{"norm": "rmsnorm", "positions": "rope", "bias": "none", "tie_word_embeddings": "early", "extras": ["local attention windows", "gated attention", "exclusive self-attention", "capped logits"], "init": "normal", "init_std_qkv": 0.0618, "init_std_down": 0.0106, "optimizer": "adam_atan2", "beta2": 0.99, "max_grad_norm": 0.5, "final_lr_fraction": 0.05, "max_steps": 8490}
Each number is 200 + 20 x the weight over its row's rms, rounded and kept within 0 to 999. Layers, rows and columns count from 0. The size before them is the row's rms in percent of the matrix's.

# up: layer 11 MLP up, 256x64, rms 0.275, rows 72-96, columns 0-63
# down: layer 11 MLP down (transposed), 256x64, rms 0.261, rows 72-95, columns 0-63
up72,095,207,191,212,222,192,175,202,185,203,225,228,190,188,191,234,224,173,189,196,215,239,212,188,238,212,214,183,197,206,186,209,228,211,253,231,177,190,197,225,199,197,183,185,201,220,203,218,205,191,168,204,196,225,147,187,196,200,197,198,156,182,202,175,219
down72,098,165,179,195,224,179,176,182,190,219,207,200,201,200,190,200,193,194,167,231,196,195,185,227,198,219,200,224,183,189,186,147,218,218,182,215,261,201,199,193,215,210,232,187,210,194,184,233,192,197,201,152,176,210,183,212,205,215,191,204,170,194,181,187,226
up73,092,218,186,167,206,210,231,202,227,234,226,229,209,230,195,211,228,201,211,239,212,194,228,234,209,199,180,230,216,188,184,199,221,223,214,206,193,148,196,234,164,204,207,194,198,194,239,221,191,216,208,176,197,218,200,188,191,197,183,206,186,206,228,188,216
down73,096,176,187,179,218,239,206,212,201,221,192,234,204,182,197,199,192,215,224,209,209,180,227,233,204,165,211,171,175,202,176,200,210,199,190,142,191,214,179,191,244,197,244,204,204,207,217,182,208,191,213,165,187,200,230,199,202,194,182,208,201,236,205,201,219
up74,110,225,188,235,154,168,192,222,190,185,193,208,193,201,162,174,176,230,201,204,202,208,196,219,218,185,170,227,209,196,191,217,186,203,204,181,235,218,192,196,232,193,161,193,185,215,196,225,199,222,150,219,193,235,186,195,206,206,207,188,164,200,196,220,199
down74,108,144,227,198,211,168,197,225,196,191,207,240,214,190,207,190,186,214,211,186,226,190,200,179,233,184,205,205,184,172,223,174,176,210,156,189,238,184,185,205,186,179,197,199,229,167,219,224,204,181,210,175,213,203,200,236,211,202,225,198,196,193,178,207,209
up75,102,189,190,163,210,203,176,195,190,197,226,237,193,188,177,187,200,188,177,203,167,240,226,210,231,171,197,197,193,198,167,186,167,205,195,191,169,203,242,193,200,194,202,172,236,209,235,214,212,201,186,185,165,200,212,214,227,199,171,219,192,211,188,219,177
down75,101,128,209,171,188,200,175,226,220,194,168,214,206,253,228,205,209,188,204,169,205,185,190,212,158,206,211,199,186,193,223,189,211,197,215,175,191,196,203,176,197,229,149,218,197,193,193,204,184,197,193,196,207,197,194,194,211,189,174,207,215,189,203,171,202
up76,107,211,193,197,218,185,227,180,219,184,211,222,219,218,142,170,214,198,208,236,169,192,166,193,196,171,220,190,217,204,153,205,216,209,220,196,217,216,188,221,238,210,213,189,179,203,190,243,191,233,191,176,209,197,180,223,196,193,210,193,184,199,183,214,199
down76,106,187,192,191,207,153,210,199,186,194,233,220,246,213,202,208,175,203,210,180,192,195,190,198,212,195,218,204,209,188,193,204,198,225,171,187,212,230,150,190,209,209,258,207,189,186,190,215,183,217,183,183,231,188,196,217,188,178,217,177,188,170,185,199,243
up77,091,221,157,180,194,221,182,171,191,180,245,188,169,194,217,168,178,214,191,207,202,193,200,215,208,204,216,178,215,208,166,168,171,194,196,167,186,193,181,223,187,199,212,168,242,160,205,225,184,195,203,196,206,188,174,218,205,194,194,211,211,195,194,236,185
down77,091,256,232,183,193,201,223,218,183,171,214,189,194,183,192,202,168,182,167,194,220,205,188,167,208,191,196,214,238,221,185,194,247,219,193,190,159,196,233,170,208,224,201,205,214,214,183,193,208,189,193,190,202,193,190,191,204,212,209,222,232,173,188,183,179
up78,095,214,210,186,204,181,176,217,198,197,203,184,190,180,191,208,194,171,189,200,209,185,173,188,266,195,212,207,178,194,146,200,211,238,217,192,205,224,201,214,209,225,200,220,213,208,215,211,204,229,176,190,213,213,186,207,240,233,206,190,215,196,195,176,148
down78,099,143,201,202,218,192,186,193,186,203,224,220,205,201,201,209,237,215,185,168,151,208,176,199,195,221,207,204,209,239,193,220,198,216,222,206,203,232,217,222,185,249,188,195,204,197,201,155,202,200,228,214,187,201,201,225,223,203,207,197,187,211,205,242,199
up79,098,262,188,187,236,180,203,206,207,194,192,205,196,176,170,182,187,192,209,168,201,189,192,205,170,172,201,192,193,201,180,198,184,207,187,222,205,180,182,235,239,213,182,200,189,205,172,236,192,196,196,184,201,181,165,192,184,176,183,234,199,217,218,171,169
down79,097,216,206,229,193,223,191,172,183,210,171,220,226,188,174,218,192,188,209,195,222,240,226,233,208,211,174,207,219,221,210,155,179,204,230,191,204,192,214,189,222,182,197,185,184,198,208,180,184,181,197,199,231,210,191,183,188,186,171,221,225,204,209,141,211
up80,091,210,197,190,189,209,209,209,195,193,188,214,176,220,189,230,237,187,216,212,213,200,243,213,188,179,203,229,223,196,170,191,197,216,213,213,200,218,182,199,223,242,196,206,179,215,218,220,196,224,202,174,193,234,181,236,166,190,150,205,196,189,206,151,205
down80,096,194,198,219,219,239,202,206,182,231,169,199,190,201,200,228,218,199,210,183,222,160,176,200,202,192,208,205,164,172,189,142,176,181,201,197,179,225,195,245,186,204,200,200,196,228,217,196,181,204,219,208,198,191,246,217,226,183,221,197,193,195,197,228,217
up81,086,182,206,200,228,195,153,237,216,178,231,201,173,193,173,179,177,186,202,192,175,222,189,194,221,179,200,195,219,236,172,206,215,171,215,186,200,195,236,211,221,225,167,206,197,161,199,202,218,192,187,223,194,201,221,190,183,185,165,189,197,199,214,179,170
down81,086,159,189,168,174,227,183,195,182,196,181,203,189,208,193,185,202,201,177,182,212,172,224,178,204,252,215,176,202,215,201,219,220,201,218,206,196,189,172,213,199,217,222,201,187,163,181,186,224,151,206,216,195,166,187,205,193,237,198,215,194,158,201,215,207
up82,092,205,239,192,165,192,216,177,240,179,167,207,191,247,178,175,225,215,201,228,188,202,213,189,216,206,222,205,228,208,197,228,180,169,212,209,203,193,224,199,196,191,177,200,228,199,205,220,189,195,215,224,238,202,204,234,213,205,177,222,214,216,228,226,194
down82,087,188,201,199,215,194,188,228,192,189,188,206,175,177,170,173,208,209,209,175,163,231,196,179,198,203,178,195,218,184,156,181,205,219,178,215,192,223,192,204,187,209,235,146,198,200,168,205,194,191,215,158,235,212,185,208,216,228,208,210,212,175,194,210,167
up83,087,193,187,179,174,191,213,179,224,210,228,192,181,197,201,212,192,182,183,211,188,186,223,214,235,164,196,239,183,214,198,212,237,182,210,238,163,182,230,192,216,250,195,183,207,212,197,200,201,210,193,183,196,220,201,181,222,207,178,179,221,186,237,229,180
down83,080,235,203,184,209,192,199,220,176,178,199,201,223,203,200,203,194,210,231,207,192,220,179,170,176,212,202,147,199,160,191,208,169,196,200,170,219,218,172,192,177,167,208,199,185,193,205,211,241,207,199,220,180,197,153,187,182,202,206,233,178,192,168,194,215
up84,112,216,230,201,184,191,213,204,242,209,195,228,180,232,213,182,200,205,200,210,210,226,242,191,221,218,214,205,224,196,189,218,220,177,212,182,219,172,222,202,189,230,211,180,202,202,200,204,249,232,157,206,170,233,201,191,197,174,195,227,210,219,193,226,205
down84,112,240,217,152,199,185,227,182,199,184,214,178,174,208,228,210,193,198,208,213,191,173,209,157,185,173,196,192,204,194,215,184,204,214,191,244,183,174,195,177,231,202,212,224,186,246,193,211,216,186,212,204,203,190,201,184,216,210,207,171,192,219,205,155,221
up85,116,216,192,228,236,174,184,149,189,189,179,212,180,198,198,208,223,167,166,219,205,196,211,216,184,229,213,194,198,199,173,192,209,167,209,209,183,181,220,238,217,213,220,208,228,190,222,217,220,178,168,208,214,187,185,206,176,201,184,244,196,214,224,211,193
down85,117,271,198,219,221,210,242,190,170,188,204,216,185,202,220,223,236,167,194,195,169,183,217,180,179,212,172,191,224,197,220,223,207,182,195,185,175,205,205,214,177,214,203,217,195,207,202,230,198,192,231,212,175,208,226,182,199,187,195,211,201,184,185,226,212
up86,074,210,233,203,182,176,167,219,194,168,176,215,178,211,221,194,193,209,169,175,212,208,204,194,221,200,185,212,251,178,196,222,197,164,208,201,198,185,181,233,224,184,222,174,228,177,193,213,212,203,210,203,213,190,158,226,189,234,191,222,176,215,185,209,211
down86,087,227,173,184,160,205,192,187,193,224,209,181,228,153,238,183,187,165,200,198,193,201,213,203,169,202,220,212,196,184,242,214,168,226,175,214,223,202,196,176,205,172,221,174,197,205,172,193,177,192,174,203,198,184,183,178,207,226,176,207,205,181,191,212,190
up87,103,205,215,180,198,152,219,209,175,244,203,189,210,227,161,168,164,220,186,210,191,203,209,203,215,174,203,190,189,188,169,214,192,223,201,215,177,197,198,234,207,191,208,157,190,204,199,212,218,191,221,194,220,208,219,187,234,185,182,219,197,192,213,197,148
down87,096,219,192,219,241,183,206,233,180,203,195,195,223,166,219,209,212,174,169,188,199,214,224,218,232,227,204,210,194,183,150,236,173,214,193,217,193,203,189,177,223,211,202,224,236,217,185,196,202,199,199,207,192,198,165,169,223,179,184,201,187,205,175,206,227
up88,085,204,202,179,211,203,208,214,207,168,203,192,181,250,202,198,222,185,188,217,191,255,234,204,196,178,186,219,209,185,191,221,190,181,239,238,202,180,232,195,213,208,201,194,224,163,216,210,197,214,188,189,168,186,196,209,218,228,218,154,219,205,205,193,201
down88,083,158,168,162,198,183,183,187,178,188,224,195,212,187,249,197,215,190,256,165,228,190,200,227,178,217,205,188,194,179,192,221,201,206,213,204,221,183,203,218,212,212,172,215,222,216,207,197,169,199,221,208,174,223,214,184,212,214,184,232,193,209,191,209,200
up89,099,240,163,192,189,202,189,153,216,197,235,196,195,179,204,193,190,195,155,224,197,199,229,185,189,245,168,171,201,223,204,190,223,226,218,218,188,203,186,230,200,221,164,171,225,221,189,204,202,210,207,209,224,219,206,207,188,194,209,172,208,195,190,187,194
down89,093,197,197,199,165,172,193,199,195,216,198,208,231,189,217,185,176,171,197,189,194,168,214,174,169,232,191,209,196,185,207,184,190,191,187,218,247,184,205,203,188,215,172,209,223,182,207,257,184,185,186,164,221,200,215,216,162,201,210,196,199,163,180,179,185
up90,099,208,210,208,203,227,224,205,203,182,197,181,186,193,183,145,162,219,201,236,192,195,221,204,187,166,196,167,239,232,181,197,220,210,216,215,208,214,185,179,208,191,196,204,193,186,241,228,197,210,215,179,192,178,149,195,203,183,212,203,189,200,177,174,197
down90,100,198,207,191,182,206,219,190,179,168,228,163,171,224,212,171,213,214,203,219,200,200,232,183,180,218,214,192,196,181,213,148,179,209,179,185,203,212,179,222,187,195,233,212,194,179,194,212,212,191,189,211,194,171,211,194,202,203,232,201,183,238,155,214,239
up91,110,215,165,156,208,225,209,191,204,159,212,224,174,241,164,215,217,206,176,220,151,192,185,230,203,186,193,228,215,173,169,235,202,201,208,178,221,235,210,204,207,201,207,190,215,180,212,214,209,203,201,203,225,188,199,207,187,213,222,203,210,188,191,183,195
down91,111,170,181,231,197,189,210,155,182,198,188,208,199,195,221,186,189,187,231,215,227,200,211,215,186,189,215,190,192,194,207,154,190,182,225,180,192,214,225,192,204,173,213,201,184,164,208,177,171,210,191,187,229,199,206,214,226,193,200,162,171,257,206,179,212
up92,080,219,201,156,181,192,184,214,210,215,206,182,210,194,180,206,162,201,147,192,184,205,187,236,235,193,191,202,203,203,188,177,191,172,204,200,233,174,195,221,197,208,158,192,179,167,246,216,216,215,208,206,189,161,198,201,192,199,204,208,185,162,188,208,202
down92,086,185,199,221,192,175,185,203,189,185,217,214,198,194,199,201,218,219,224,200,184,213,214,177,196,194,225,193,222,170,193,214,212,219,188,186,151,245,193,196,210,183,207,164,235,243,158,193,198,210,178,198,239,210,190,203,220,204,177,157,217,224,188,184,198
up93,099,207,199,188,220,235,208,194,197,177,207,197,209,235,227,176,219,160,198,203,191,193,217,172,238,201,204,194,205,198,177,218,216,187,227,192,222,241,178,177,251,203,189,183,190,176,185,234,228,192,191,168,183,191,187,211,201,209,202,224,184,228,223,187,181
down93,102,209,166,206,184,222,174,233,225,161,216,186,183,190,198,187,218,173,169,223,207,187,183,173,196,226,229,187,202,181,193,200,178,177,182,195,223,199,217,236,171,195,187,152,228,167,211,172,206,199,192,219,199,183,215,202,174,186,205,204,223,193,206,202,227
up94,082,238,215,216,219,191,179,185,226,171,219,187,172,195,164,220,189,240,166,180,208,206,196,200,213,203,182,172,197,185,198,182,196,200,193,214,186,180,234,186,184,185,200,215,198,197,185,218,205,204,217,172,229,188,166,239,186,201,168,220,213,169,219,214,234
down94,085,207,199,174,205,216,217,196,170,198,202,190,210,190,178,224,194,235,187,190,175,163,209,199,204,238,211,192,169,194,211,198,210,200,192,190,242,226,220,154,213,197,221,244,199,199,232,212,174,164,177,181,219,176,207,208,179,216,190,194,183,223,177,174,206
up95,096,246,219,213,210,184,202,198,182,156,240,203,189,203,205,153,204,202,170,221,191,192,171,188,193,148,220,217,160,189,181,188,188,221,214,204,223,227,224,193,191,177,204,197,214,207,197,202,201,181,191,216,221,157,195,193,193,201,201,220,183,216,221,194,206
down95,092,211,204,182,220,188,202,175,188,206,225,200,199,151,237,210,206,198,197,203,195,178,199,140,192,206,201,195,200,227,191,180,193,211,173,197,194,231,190,170,203,187,225,171,226,250,170,203,163,179,205,193,200,194,228,202,195,176,220,202,208,203,205,235,203
up96,106,237,227,207,210,188,199,164,215,183,242,195,194,205,201,178,151,189,209,180,204,199,158,214,218,195,188,203,190,183,189,221,217,202,215,187,167,200,194,203,179,184,204,205,199,147,207,214,206,202,213,256,221,178,199,220,232,192,166,205,200,203,202,191,203